Weights of a small GPT-style language model, trained from scratch on English Wikipedia: vocabulary 7473.
Each number is 128 + 24 x the weight over the matrix's rms, rounded and kept within 0 to 255. Layers, rows and columns count from 0. Numbers have three digits each.

# layer 3 MLP gate, 192x64, rms 0.54, rows 63-134, columns 0-63
157138127140157125120167112164133106108128165129126133141178113128153186146104114123153109120110116152143092139138086144123100174094150133105138159130134118136151147142163131128131127108119076
163128058187136088141150140144151125112155113136154121093124116138116119175130143110158130103170117114150135137135118155157113133124166119118152129136128093140117133106096081142110139111135115
122151130148125117161129116116122123138087122130110124114117137111157135140137144127110122161134139154136109105163138099156111134140139082118108141106158085130141125111091129137120086150122173
136165149094139115096115135097119095103139099128159102151110140109120148068117118102146156140132098153126113087086162127077116144158163096135104124112107152115121128129127164085167151156107126
123107094099103141140144138115150109138127139115110117127066146114118089127157083095164117166118098133162121117158142153091129119127111132093161118157141118130132107098103134103143101116112104
128141090099119131136145134110122113142133167138119121105101140156149144127093103125142124128131107173089103113125104162147115118130091113128099123081115120113183140102152118144128173160122078
126117125071167145128119152107176122104097141099090125056126158169069126107138110110115114135190131094149130154152139117134138082124140141112094112161153156139139106060133110129131142096129114
106100091128119117142174116135179105146101164132102136172137140104111119151103158141169092110087139133099121152145157140127107111112147104121053133137145135133106102163117103100117140122111111
133076103112163102148107123118189158116140123108080145131133130137088149105137156119101109107106145087081138112150094080122119166140128136107127104212154152117069074079079090153101104135129107
157129104103121085125152146162140127115114092066188134078105113111110116146106152114130148138132152116118093099095120120144120136155138155101123161147116143116132147123163069150110114107121140
145143062107167141098133114120094147103097180135109103140163099142112135134123155144120091136153131125144136138143163133101141133160144131110155107139121128142155120122170130150093099157150161
099146107102109150188169110140118140158115118146115134119156143105177168112094110152134094163093135130117082099107124129096127154132135136116092146171147161114168130126157095155126146123125117
111163146136103116150158163119123080131163117133173076134147143135119084118170072177131173155148115144115113102131160154121141126148145111101130134085120142145126148130133151113137123126135089
192190140123107136145161130101096090154132138152171089106151140096169134105160133114110114163105101198110152086081145174145148129136139089137112129101101142119122110126146129122150140104145111
101149151119155140105143150124127091076121117149142133168141138134152119133132091170153166130150156140165119116155151125100116131144114157125095150117216121133136147114128164129120158122166102
093146123111124101135077148113111138120165124137101073106087094124121103133148144128176139129133150168146079139145143126108053142162136150108081079090133103116135139143116166131147150130120082
117124111171101132114123146092143110113165136119110114108147119116168125096103181122098138142125139140115100122065154137153130096131116131147082159157159131146101119137132125181091121138148113
152122126144150142103120115108102114117144139095110099133123140154161134164136119140151127101115118142160144115163158172115103127122116151109127140116177126105079141133089155137126164122128110
124107086138104142098153112140134109142150140185122138124079114131096131109145138157089133122166097114089133152114119127132140149159157130111092120123165111153092163127171150173125126118141100
103099125125176136119172135112134120111153140091161141126120117141124122130165143121092114118160066115151081148143101141170069110150163130154133122093117121139128161107105121111104104113140104
114155119111074154149140115134113091116121172120118117082129139110152140136114108116086105111144137179149137144150158153108128135150123126144106110114119159120151168181130115152100107128124140
063154131130114152138138164141129129132116119157138109100128138123128133125069130157176130143125164121154161115139093132127153139126141103040113119114129123123148172135101090166165108118120102
112133147098129124111090103090119101105088146139136146120165179113163146083130115134118135115151091162128130116118140136139121133148127138125131129125152167121136151091124131159114126131142104
127108150093167157148114111204148130127160105149098114118114133102103115122175114122154124163181122134104129138153135186157129120126108099174151114121125103119101159082169103159099143139150114
127146106084083117127102143106152141131131101137103150105118130147118119150165115071099123132137138142184140090120141114125162121165101134099080135132112165144081142109099129097151142148114114
147108122134144129131130146133118137099099099111135112106154129110148108161096106124109162137148125121112116153175133107161151115111121120119107119116134097165120142115105090130100116129116134
116164125131146120173140153122110148138109109103137132112143128102128113120102142108125077142111167149171101092072096080134161156104137150145097168131120115140093115131165105117109118130145092
119116131152128124132137125149120112106156156125120143118110140166170118135139145120117096130147098151091136119124138138167110135147102137121121126177143149161096137131139109146096186112134117
111091089137076143130147143099174140113067110127094150111103152135092119156095141055109125107155125122156100144139102113126120116162138111122094113133120145101173099136142090153159151113084118
098145124138115116116167170136150125118134182090125076136140117141167129148124125085161151139138111159107118152139133096145093085155150133114121174155154149111101131119151110111148178129144146
126172137161060153162186122136097078160125143160171091143131157128159090130127132159129126167103136175163146100131129142105145106138147151087148106097091125140145190150106113120207113094127071
115140142114114153155114122123111132105113114149109160115123087139127108125127119106120166109180121161131087125177125096078122124120122070145104106112117096124079080100106109133124118089146129
102157155164138145156176136115117141096106107106150118112144107091125131111095108173151123129118149117075136127112140107117107152109158102153140141162140138164118141119122125166085130123151117
183131117068146114122133127131124124129116122115103112097180156133098166110164096110138136138122103151111087124129166125125131120141159131102107164106108179104134142127174136137098143162142074
145125151140175148164107149162177143125073127145147118132097110146142192134039171153140131092136132111080134137151086181127084174109117098151105143128123133113079149133101115112133129103089163
112094132108132135156136101123127126129134071124103126159129126106139133097133133086112085120124133092119090130160118081126124135132128136147083125187144159156105145115189139109104093131121157
160130147134161129145134154133132134121096106127147116128118094123120099135124115081121146130128150090107153143173107101175130130139165115122127153096173157170080104119092102147098177143157144
146124118172115130107145085159073132175158165145134155119113122148152131143146178170130120166120138136145101137137109186137123152122162092148125136102139106140131119151178142100119091151152113
136162136146124133119133148105084104137164122087150117108101180088137119105115129107162116116143129131106150138124151131173139122178147136108108116104111121153156163085120092142134145127111073
135129116091114117146106129126106137086111114171116165101086130151121140109086164092144111045166164141114128135135134144179114122146149101109108135132151168152117132130115127139153102080087165
114150142126150104138121138143111160125126148161124132151099085151113153081176144105105119124136109129119090102142107109147120162102140097171124112109060120126120150146149121107092106109116105
117131137177100134138144118109119130195104140134176132136132115099135099088146119163157142096103106138123177104121128138102135119134165102145157144084123107136129162156111116132138112122106097
147103098099137142074123132107127136186093150114113159100088152102097142137125102110181159127115103128114110156095122128149147157138157129120083159118141114130143111107134141137124113096141132
079139124092152167158109133141127131137153149144153131129199164123139110169136081138107110123135100123168119133133117142129101133165101136133147138138126156174114181101113076104091124124172109
083154144104127147094138117160138134101119131124080138147125115151115139101086144099150129130151151125124120129115118161107106148096179101135119098133134103110114124138111105092127090124133143
114191102111090114170151133124101133110154128094142127111142142112127099131097125151096061128124121119114135108106136112138127137116171112117157144136087088133098182154173075101138121120118111
123153129143105127102145146139127105093144134109141112136121150110174132124146107164162135128110181140127115156123097152141119104102146087138097154119157147141142202144130169146159126088122086
147123116145097124164115129109125124075116149102124106151125167171134159157112120127108125144109138163140116135163078170159070126139147145116147124117132138153102146128117106112115171127141105
108139095126118175120112098123164131112113153150128099140122118113146146157140118168141169125138124150145148099181134133089140141112096121161150146145152101107120164158154136160146148142099079
155115123093165144115115092143131167166099116125138127117088121082076104107115149056156165135156115141132096138153095126127148113109168097150136124122160114101117106107112117130131092144121138
085158105148131116128163133121116122158116122164126118099148200076122116107118158189116076144110115144093132116105108108141114165127145122106165138131111128124131140164139137143114123163139082
133103099135120081158148168086118106126139174161132108104163156163153137136147115097163122125116147188157141133110126129110138103099137119137085084094135127132160171148142141113147107128117127
119172117097141121138091093116133122093164148095077115132153141112150109103140097108177112136089099165124106137100137109128161151125140144124084125134102134130114126144101137116083116145159110
139112151144111140102136119132153114148088150132149118139104131081136139085096131137153156112125152127139146093087125151104123163175130127124114159084171180154170098114080146160140137139108099
140131130158157141146105112121128115089106126107094146114124118114126194162082144113173148151096147168121076150101125147094165170136137110136117171154123123137099083142101111161134127145110081
129122122159082145141158126147115097128143148092115098157107121110152160123128146134119130084092134126111174091153159150109108153143167115133130151124139123130120129144151127166096142153140119
151175135168078119132130139110092099109115130132169140096151160108151134134073097145140111162128135132106126111104140111119126123114142089099136115105087121135158150169139107131187154099106102
085145112112088109172149133116123125145172157156146110104145133137152119136140134135109104120116179130187143117123129140118072128099149128098122105075176133183148143124101114104161121108135131
121159106141110192096153144156104119134105162122084131128089119091114145109163120110142169127175117144062131158187144135142114124127145160120115136114108154108145108095145109142114128120133132
117164081106128117165112129127101106112176091122160108098147163104131140110123116160141114114124140117116158122116136158154167148135118120118120173133123145131073173113090115112076103122134118
115161141100152148103106102132128133128133144103143139146121170117120137131126157139125171151113109150140120122114134110109137159123137130094088146138138103133128173157121149133143160108138100
135160126125115107163124097137102115156142101133113108122142130109183125106145139101105101153141134124130104120156121115093105177147101144147098131146105154148144143112113078080150125130109131
139135115109125118163121136093095096151098142151168125084117141136113105118134101141129120098145112156150115091146142124138124105110141087086140168168118126098118127157134107139140105124119110
195098149124122125119111111086116113133113121164115115130094110098168151097099162097138145158137124145129126162140152124134103114126149089120115132098116146116126132156151124141139135113122160
180141151131161101117179113120096122136131136168138104133117135120126068090110149082144111158134177105120109159106118136124134107100156112131123111131139119161132107124109113129149115070153138
135150135102077175116163137114061115152158127138126133127147080139144124117148143142097120112132172101144108122147114123149152115136133110095134152135126132139100142108096120127073147117132069
126134127154141094152103135131149127117138116185107100144150082131141135149172154127139109166145217125103147134184127112121118082129123091131104118117141101116106107096084118162115116132129142
110133101159072131100125122148138099073124165149154113081163152095141149153137074140133163110145118191133156137147134168101120075101131128081147108123172154136138202100141144128162146137083125
115159142107129162126139116163141123172151149173123124118118106162107121111123105123119093164136102105149120112147117128106117119163125084149115128132134159112118136092106135139097126148142172
101138095142128152157179154124172126130125157180102129122137110116136086122143142134112132110124125143144112126102140100140118164110135143121134150172124162153122112154139109110127109135186076
138107136168164112116096187121131138141129159127128094151176100178163097111155137109131141155118140120136163123129164128122102111126143085157131089116118166173128136117153131118126109133140130
142135123171128074139167139163154120134112157159179091088113076103148121132160118122174146149138174113126185110160124131128131131115140124113117126106095153161145147104121143147101131102126148
# layer 3 MLP up, 192x64, rms 0.552, rows 63-133, columns 0-63
091150152106110140151099134107129147124114102136115096109088134104118092102158105156140145161140111137115164123117152128083145109122117105162114076113115131099139134117118163083136125117103150
100115100071153154136126119104126128155182123141102113112092092127134120165125096109142117162112135147121115151114115125131124121116122129092082099149168165147129103127147171125125127136115157
104130100159138098127141113097107120135112147093105122114123151138172123145162183128153166110114138173169121133144138068155146113138141107129079140130210099132098138104092134124138095134175162
127089122122106137156152095126122140152087162156077142127164117130133143143123137159117117114115145134140146138166117125141136098076077137113129138156136123139140129162145146169090104102161117
094095090143093139139192089130139140138160130078091128109145161117132142122128130161127126145127107112128140130112086193141097146120109147113135082131134120151134123145129144115122123153154110
159128107183106114119171132082101134131173158105116134104139132136126106080089144112128123152130081143097144135076134127195131121130133162149108146141146128146145122099162084148114173158157116
126125122171093094092159092092109156145121140124118157156118105103154136136133156126108146087083134148101132107081109130154118157135119118155134163122109120099127136145127111163123125134132130
116118186148121160121107138100077155105136123145149125095141105160138119105168107119068177105133122167160124118118093110113157108136143152146175127123114119118138153095162149144148077118167110
134119110125159149145125099140122128120099092111096192103094095149119134125161097110128099082128133072105094102152099086136180165140137119067128115170156168129108103131068129167140099109100112
136150096113160106150151170144144133126142104124146076127149121138103098120136104147156150129120153105135127146100160144157094160151132152097091097164126108135092169138138160138153116116104157
106123089131147085159127100131112147161107092131126161099123174103161174112089140145148122103099113142141146141134108164139124142100116156163088140116125132095099137147140137077130129143110133
105143095092099172138133109151135145157111117135109124147147139126173157120128063145153130110103135149169126114140122125106150142129139142129102122136160156119155148120134132142155127116134112
122164141138085165148150108113106099153086167123130121118145099145136136120164137090120161135144144160099111147150159134151135113125163131128171130071136100069125121093103106116138134144160131
154132133115097171089165094121113114135111127116054149115156106139148138100148153116118147105115111151121145136111091164151150145131153123110132144106121111133149129121107183169093121125102109
115111098119110146141157115156152108129148147128114143084166160124130164160094170111103130140117122128101166193113114128119141111123094127140090136149197128145139153100123096138145102110123151
149147137132122108147139117145168124123140115100154101097146147106096146111124117155121119152123076142074117140103148134148155132149143125127144162103097137130111138133139097145103104142128113
145134141125154144092086129110092098089110058110132206149087143131193120136122065137123161101150123108173121112169121104123109112133151106165175125092127104153102141181130108128196147165090142
153119114122156121100116109122094106122119121080119122135122133155158130139147102160150134121111098135149162118141168166118112138115126158107143150120195139129093152144098158143104161149114107
108105112130089188083107081116130092152132132197092147141117107137117116136131103129110121129153098120128165159150079132104139099141142115154111110127149111144132135158134159173128148144124126
128095133124093088185063101102109136163090146132118107108135133133134102132132149097148116150120156136113137138113150153128138113119124139150123140141108137118131069129152096135150143139169162
102107095118091151131171121130149118110142147113116158125168120143132109168135120134074125108167144131164156144137155138126140132170161121108115112188140106138155168132172131142137183125128124
104127147106148112135082196128154146140168107136148110145111115135124127100089164135204139152150124120161131137149138131133122139154126134112141093084138117128145143129123070154128127133158131
095146114180106168112150137151137117096107152081155169098077155113120127131160114158121179098111132158146152131108126139147184116169171138108164173123168124107111180142122138179155137137131109
115126124157115139134133080113129129122105155149155117123128135136116196102089157174101134111121134130128142120148156102143131161103127121129080156131098150154150144147155130144140087126158171
144136170095126115113101111139113109133124107130117102172125143090137138106077169102191134099093108149135112176107118169110118140107130132172138173112116110137148119147115146111093123135133147
123173144122111156121137116120126134132167125126116117151095131129099143112164135127136112125113137122144137117094133142107088131124144157121134108138114161097111122168160154097152161132147133
130071135146103125124137099143107113071101129094143144153138106137112145155099118140097136158136146107150170126150154114119118145140100109142140091183113169173143119127080105140116117111140150
115121120121139130145133129137120138131113091138117132127145137099088132118131105123101130172133175082143143118161124127081141122083102117139128119136136091142146114111116128114150108156139155
107086078128125133143126134114141138135092130135078206120133113157094125144187119087080113125147097119157116144160091114137157131134137090094142138151117116123174097103143108150144128168109107
138113153117110106144110071105108094128148092218155148110120130136150120111148119167101152148117141104109118145103188129102135153109130132158122086109124124147132137129139123167118100162124138
127137158126164104069102148108140145081134150126132157121133149132077140113110150144109109124132128095113154104141081142152143131167121156119129156132122065103092122126164129160086177103124131
107115073149145133108170143162120100101120166148134104073151149169113138179085135159109167121118174126098185178156123172112137080143107115131115108143124155151111182122142129155142130159116127
122133155116117126106114095111102109130130147149114145143085113145126108154121101160113155156144134173127092145152118149112148126110138076119126092109095098113149131149116136101125138108087110
135129122087107158135137129140081118112123137108110150106150163105121145107136099121134129109111119094114108100149167122147122098154151150104131163125114157116123152125183103138126140153120073
126119160137127174064115082064147143129080165149139142132125080125125142151127118118122089102111135139164116096138078108101135110157133145156119116109168171108125082140152118151122092143092120
112088142141135143118125159082162101122094113106121077166138157119120139138109114115121137128113117074128145108133128085141104132134108154158092098163156132131162148175129129172160121121095147
137142169112098139078145146125151123100102127118080138140115116125103134084164106161086142118086147142165103074133127140071137150130161105129178124079151100085146142134118126147161091143081098
166149137125075150200159109117117143142073145096110111142128153162108120160119124147101127137113133114108093122112119101103125141144150094173108126122108106153139113200139127134139132152072155
129118101108137100133109135085132132110158072124185114117129129107090158119140153161107120155117098123136128151136140137175120175119157132129163108092129140126067173117163144100094123155131145
128133110123156101124129126114125110157117149108104081142148101108129109098154154104110114134086090147132115139117115152139169155103126160138102156125121149116097137091120128124103118158124186
128172147129160126147155140090098112159133121129169132116125130142134134091112144114135169177145159154088126134104164138146132150133133118120108130094124116125128131125179132117159144091109135
095136115164130127144115141125143087122131108132133159107147146139127115118149128166103142135101159145147119121127147115126166112173117122100131173104112140110127159115109157126164150130157102
117111114166089140092143139098149119144111154164120143118103086147187140129147167124145134122114131091128144114158140127128118151139155147186135103099146139116142106135109105145126084133165159
134145152112140098105100134152126142091172120122124117140092142111107145096115126119143182132134154120099136135126100112134129113124131136105057130133137097128108113141136152126106156098149138
158090154137103131130123147137113105152139125128126155108117139084118126150172127170114161098083104137097120134121144126082149126085073154090124127132130149141146160142156150154118146186136088
098068112113138146076115137124147142161131139155097142098162100152117140142131139142160187130136160151153144148152148154121124113142079123121102151118172173116145107071078175165109146119143107
128152183128103130140186148134091159131080145100121098148119159136142131103126126126156118106122191126120099128120159123107121144139161095152119143152133154117149136162140142147153134098131094
118137119123091162121069129156126099127148115139061149148149106158145129182154088134132106122129158126139084102153092107107129122145090102089116108150118105146094132133160126061160152128067128
117137155138130154152147171146090119142146113134165140103128119131092095141136070155100137164158105158138073141081154111141101113108161150116158157104098088162147111123108159129119112116154111
134118180133137117140104136133143101105129117110110136130110153113074110120120129119099119133167089076172096136098124146123132120151121118141146106106107101139090082118151120116122137117141149
106123114125106107179154160118109127140106158150100111141151167104101123117145130115134126150100127143094144125104113125095118169133150147142159119102090097108125143136180106100171104191107126
132109160110089123113144108100127081129164152150114106131149112126114084129195103117098160166126158153121124100140144084151188115147126155078103115182126173140123114063121163106103149105180074
141118102136099113163158114143125128142099127186137175131116123132132136188077126143097111129158138099125111118167087091135113116115123108123157134170127100143160143148095126106160134112076131
116129146124115174114135084157128111136110140165118154141161142104138162123093112120162150107145124132149163121102134131117112157149115160121125175129162169161141104136107131143136151148119112
122108117158189130133145130133185133095106129139110155159159110122154166136069135127093114084138134105111122128148088073115108119092133116110104137157154165121114118104125104107094144109140161
133112133124168149122129103163122137107149068184134148130184143120177146120089142119144098150154149106101125148160144122122104103125094109155104126167106119123118142135116141129146157111150139
114144153135106124147123100105160105111134112163097092137153122098138122141150069168129105148142090163102139121136131115111093136123127104130104086117112146105135121131125159103115143148080142
094136133135136134134134128097110122116129121130149123112144118149154166160131163136136098110118151121170107150142098100120096165080099154101137139157165128073090106161152125108080137144107126
142117121085108136098062068131141147096157117118122109145136159147149140115112134159156133164095090087122131138090127136129140128088107133143110148109123135146131152136106160116099149128162107
099099149117084149086119143088182149172154169142098155139156088104121123097121146060138136117121112114129102145103135096090137150148149157148121142134146138110158084112134128136112127086131156
126147106115166116105093107122116113140149138077097142124135179115111102125134161113122169155123129106130121125123127123133159135120116136098094107159113105127120145126117137117127165101158124
162098153103119114143160151157130132100090102155176143110102111137113105142089130108123122135152163145121138132086146129164171068130178095095161128121131121125121102124136128151124122100144135
121119128110108107141068115089136119144137141170133122092113150144125109130140132132132113097140127106106152128164148117154162095130143103109167173116138151135162130127139105168058132155133128
127107147115091109056139133122148123175115136130146154113115102093102054124198129146105162146130115148177115122075112137108161146129128118045129116106164123108134108074111159102158084083148076
146186129146144128177125118176118133055140106097138087112113146132126108146142160157116154154121135108096120122114163124105123151162110148112127129108083136127079129124106095118141147158102131
149122148151116072119116136094126152147143136098124130090156115143113126143164161123158131112157111156130096116134115171124115130122136128141150088083100130106129118165162113118147100103141119
126132113117108156131145111117151116156161143132132108150153134179122180122126155125106143191142122132174152173123150149113131123144101144148118170104085134123139127133136133132060143102189139
156114095126062156110169140152097115080130144101172090125130145134148141167122114144116147109132138164151127151130127143108131123099150122135152141132172154143160172111147139145138175139131148
101080129119166121127107145117073124130158114099113127120116113095143119148173115160169139109106131142161130132144170181166134144109133170081148151147153112125155145166143132155123130156155091
120126147121147124143151132093095084133137123116136128143115130108095130109145174095168134165151141148117144150130164137105164139083134178148114090132144167109128094108121157122142108120145117
112143091149134133138111121147136125123125079187133121118136102118148118161117153147097122139125134112138157091124131087149131120115098128097131120157139139134092132128142056104121132147133165
# layer 3 MLP down (transposed), 192x64, rms 0.159, rows 63-133, columns 0-63
143169125125165134114142162113103143161132129144104093141115141100164145145142146132140099136175154098122173102142086110081079128157137123092137135131098127140126146147086157117160150144149127
108119184104149144091140143092098121136134122160130141157136155130166120155127182151100117163160164114115129117123144111150096156153083140097132087132164101146113142173091140098121118125095135
136111093139104169119047126104128159135155130098119140136147113147111090168113134176128177073122088153100138102113156165149080104117114156081155197128136126114153120130101118126180099139086133
140114111127111121133139120103111161154118127098095137134092136107194152108129107089178125136106126159142120123117132138130127107092111074152105118144144117154105122109127112161109141117131114
145081143145172162116169119139133127100124116133132120150127089162118131138120168151180169132101088117160183119129186127112089142138091147121109149129134129129124102112112116114115144134110130
154124140131097104120117127093140136128129133152131150130180155147131086128113102103101117128093112145119138145118200146158119153099135173172138100161133149130119109127140087137122108110130133
151106110134148156149107126136140152119124126131094151145125126152141146129159121130098148169128159101157091082139131184099097130128143129111105152145082130134096140127124114144144140107154105
160142131147121146161105148117096160161138105121119117062125111144143126124164123046149157138145142153127132092105108105123129141166111130115123153153157085137109185122127157108094136081115154
096139116133084133122118121127098083136149137126147094138155148084136104127103117125138140161165124180161142132112146130110103062095131149139139114089116130133153147155202153120162175100160134
158126138114121130155103149135115199091132125120079119140129134118127178131141102084139116077133172106114143141162134117122116132158126142104132110114118135105114118106133161084141139102150159
159141143114134158092123109099088122104136158112124102163168114137115097151125124161143122147183163115141127083129149093080141130189131128103188086133105112167158132107125110149105106131145113
131133165116168107073094150133144133147119132121120151109140116154102115142126127189115151105152101123147161136124129118120134125148095129132157143111127114135121109118105137108152119136095158
105122126111097152126139084107144123096136135165117141115154140155113127174170139216116167140103148139121112132174134172133118155132118130150101124140116097082100095118125138127087148118119069
109116108132125110138126094119124138140120114137100110147100090146073135134164117052114153106146133058100104136137117120166101118125151123130111127132172164129137127140088159148138099143114133
155139137130119111103140075151139071111140117117093096120117162136110124157147135114115100091120120149095145161133111139195135120156083118135122153119107070141127128115127133125142143149099140
140111157104154125087120120082130127143125153127121124175126158126088112155125146088119138144175156127133109111132135142106107159117163126105125103117140108123120133079115102135123113143135158
184160165158104136146146120133111159087131095115156160154149132091167123156116076098164091120130161109168138170106133136134110156137162131174132122101160104108094164151139160097131120146086115
188110168151150094127126113134116137156133117133118135145111135186150159158126100123101128108126094118108166132108142118143126121145154143109140117117114129114142116125084132136162168127131128
149115139170093117102115135123149108141103087124115150114137108158150103126097147148103130118080094164186135115148136100113093114099103127157124133126088137107146117117117150137129091101110132
131103136091102158121101157165100164142108142077140133129123125184148096199125109125153129129107125090112114100166131143145130149161105135136110147115123078118186155112162090132138134122138145
106089132151139116105148138104075136093155128143130138156097122168107109142144130113145157128112138085101153117150135133155099124178068115134140120159127124108114105071123159109142106124175092
118116134125128120111154165100113175121114111131106132099121087094095095155196142158100128102139105133119104118100145136160079128148133145162146126138126117126116116116140164120114161096114159
126098130160075162126138109127101125141164157122145136091102151096130143155175099199137128121099138130123166131140112146127162136151135176149148127101142122131114165129077118145143113138120097
172108131153117148085093155069136105078166163165159133173130136151158140133123128149135123134105172116116115134130108110130096149172129128129113159121108143161090125094144161121117149139117087
112117162126158120137135163105103174149162145141139112110148130132132141117123144152139140156176151104139097132095110097111143120120123106126120069112169167132163134156132167178126103125144112
103126093164164135137105115122146092135093103130147158059132163129137094125121101136114178133142121134112116146160119135108125137160172129161073126123164134122107138155149102154105139113138105
119124130173133187167132106118113125125169110120142102115084142160141118132077169093108116108106079112126099115127145125125146116111150144111134110150171118156119143101142124121131153096122097
118161092132153171159133119147144138094117122142108136100126136069122089110131129155137131160100178109130100127157121116128120127085156111127139164094133117137147150105157124103121096142146131
167111102159131178113114103151115142122124121143129163168154076138142157102171112109134148132083111120141107141108126136133117140129115135144133127172139109101109131079140107114111164119130174
129126110128136113092129161133105126120141141134109132115130106085119103153102139126109137147141144087142135092164156159115134139075149107099116125116115120103123130145127079145083064160131084
131131105107037140143169134132104085140088131103116106144145152130119126123145077102122148124137141149135159128080121124124146127037127114143138178119097098127145169112138167122133159148158167
133117113147125153088114128096108101116167122116080115096110159119111124127144168130120137105126163105124151157170115152130102113119073152121148139138131127118089191106095122194126098125116126
178142132118116080093114137141115137147141121162122108117153144148147135128122146103145104117114144136164126108118151149143180120113130133143131105125125100119118146124109134107139101144115111
108134147127100123119161119151143176139099124163132165134123121101115141119118121182113114093137175152135123115098154148111096161129071157128142106122120111130128112131122155099136128127093163
153115119131090114091115159102145108131117144077130154147123134145140145107153133147133161123157163096146115116127186104109101105163160089140092110107145132153151104127147116117120145165157143
162142169094150118126173111129110135146122126144121134121157135144127116102178117081109137146074128148140163164135133124132098103146123101149101120126151128113103122149119127162122111157120123
095132112097133146104080123165156087082128140135126125171122099186106105117158106164122132113106150128096087050146160146074116102156108151127169116104128101101124137146148120119126081094106105
117138171066135110093152138113135110154134117138160129124109126134137177125106155084168147110156130150145122131098135127097115074159131120139139128169096119106118105098142162124148168134069175
105142093126128116177089137080119128104119109081113163137108119114143114137103161154115148172134090103120126122104148124122151144111133142109110143101143097116105167121084131088066145152117174
132126104133160095139134110136137086105098135127179114149114095143106129117110145053168147153153105133151140153130111125114143133145132107136134123153132134138118108141117120115116083115110174
130127116144136139140110121149091117150083128127099165153166129121084115086144092183127100124144138093112124136088122174171105122088163107139114147119107120122109149072165133108106134140138153
129093139122117123122149092104132142107101122098124131165138135100142150128125130152114113131107132131138076111112130143131080156135154115150127119132103152132087112120148160125068114122107132
178133142136101145101146107102111124124154104111146108132147138135105138178153133132138101127159079124127132119187143087124121101124086112073116131126145119124108136098142137099147116123108125
120132153119126171172141121127117127104194133103111114156109108122104101125156145068126128142150076115130170128116100097159106082110112097134116142135134141150121152125136119114123154086155122
152140101159126103144103127148179102160095121152137081093107114130158105151129158100107163133103132154145113151164106078106092186143102127166152074155116124155114161137135130134089133118154086
142134119134105135129097102115142142078128135140157099139105164185108129110120157047146123145097135146121127144099150132139131150171132142134123137096143143161142147154111138098107094116128124
132132154102106128139111167148132133126131137120115092112143087146110156066124166155128133128144134132126122116175147105128109135138115146133123172157183087104146126111149106129119065150106162
122145137116122134094128122124161113162131106093092117163100143188091084140154132099077109089101156131151134158121157111091137079125152121124145076153106127141104142121139133114145104123094097
125098101123120160113146167138114111111114149109126161150126102109135136117101062121125088152128166132128101102123087167118141169139137135122125117091122146133158107121122109101157166116144140
121125123113130109119154107145109169140106113098149133126122120115140095074140115099113127153171076163136134146103120122177136113087161085118080131126162143143111131143145139100092099127137156
167098086086126131105127135131122131155117113098130164123106098114177135159133104138146130147094096156145155124117140142177109086132098111131117160143144142102095117145130114153104165102107162
115142160160140099116130122131079076101169106133092112162101070122093142106206119068099120140113101123139140083082119134112146165085130134112079164143156133132112120096124121112112103138167111
109102131087121189153159137141120151141121104124134135103144149129142108119113149135111132151160148151105114128151073100118157149151125136122117120159145151123126130137144107118106084128089115
131130124137134127137099151126115129166186125115132138101153140123132124156111103178121095089118136099159130121141149113124130135095089124156132133167088125145145128095131151108117120114150095
128109092140111128149138154108078094150126152113150134109130105123064116121118127058168148128171110158140148147110139127112156185159127108106152150126114127141156092148091092137158120142126120
168153113148113145143161166141099103104149136140149166153121095147176107112082135073131104146129142094110137148138101115092135128088122115131162083129115111120145159080131117139100068119147138
104073133118134131099096103116100108149141113134144159078117149103124149135103143166118113119149146118127156130128139120096142102134125127125143084126133107124106117133134075089107149113164123
119132155125122112131141112111087158126137099118135097133152137097113135136118103169091096140121132097082123152102108115161161118108088092164115084093100107157132121153116182119114111095150129
118127139100121124135189068094121100138174117148154086119108113139123120076126127118105092115127152106146127127121103138093124180169164120133128128156170077138104134104109178096117165150138131
135126099155140157134152118134072083164113137113106123125153129145091106128163110081131087129120129149139143132153174145125133108123136153188146127104082142132127135133083104177142088117090146
103119122092149114134117080130118165118146128120135146139126109100130140101154165116121136115108114139116151169102128125100136169158133109128079147162158101153115108143134127129173157158135112
115151105154094131162135152159110142116142090166142133147123110117140126131106153128127115185138118159140067112142106122119142118111160117106107167148136119156152131123132103139109130111108128
096118153113115095111153102140139148129172147115118111091109100123117168124155139114111112097136173099124175123131126111111135113150141156176108102102104143116135122120110132176106126173134169
117094127126111149093149107175135123144107105107154133187131093156119092138167138187101135101169111117142116055084163111105139136152103096133131159113133099111146097116088153125140121111130091
127115120110120128115119064138116159106135112097126124160148173136107143123117095130115139164082143113160123159088149095118120092149131103168091106131134109157140143164117129138139145096126132
085136162100131166122160120097123120137135100118133094156088128131137153128145135077095097111118130107103133148108145121176108141090160090115128131116134106148108131140120136116125138126139114
133165157134145112114116102105114118107125141089096141164099158097136136127134092103119099123099123165122138154121071085127142112107201119138077137110112150162102118117138154137120152150103096
123143174129124098154163141122121170121111104118092175105156112142118115121126162171126145139110135077084123108129088113156125150132156108121130160120076121103076098112108150125090117154109120
108091126116119138165121125167121138144134158120097096119137099106195124105141114117134118155132159137126128094104148147133113108123108107131135065132116102152105123123102102133102116124163105
118157108142119135119126108162110145124157124149109119103125079126179090093112156062111142113125112117121132122087136098127076113114147144093126161120173090149137147176143134143139161129106130
117124122120053101115114169119120118164131130137129125150146146138136135101111104170115104140143171124140141142137148158138099105147137121119085162105123140128110139120125171148085120111136151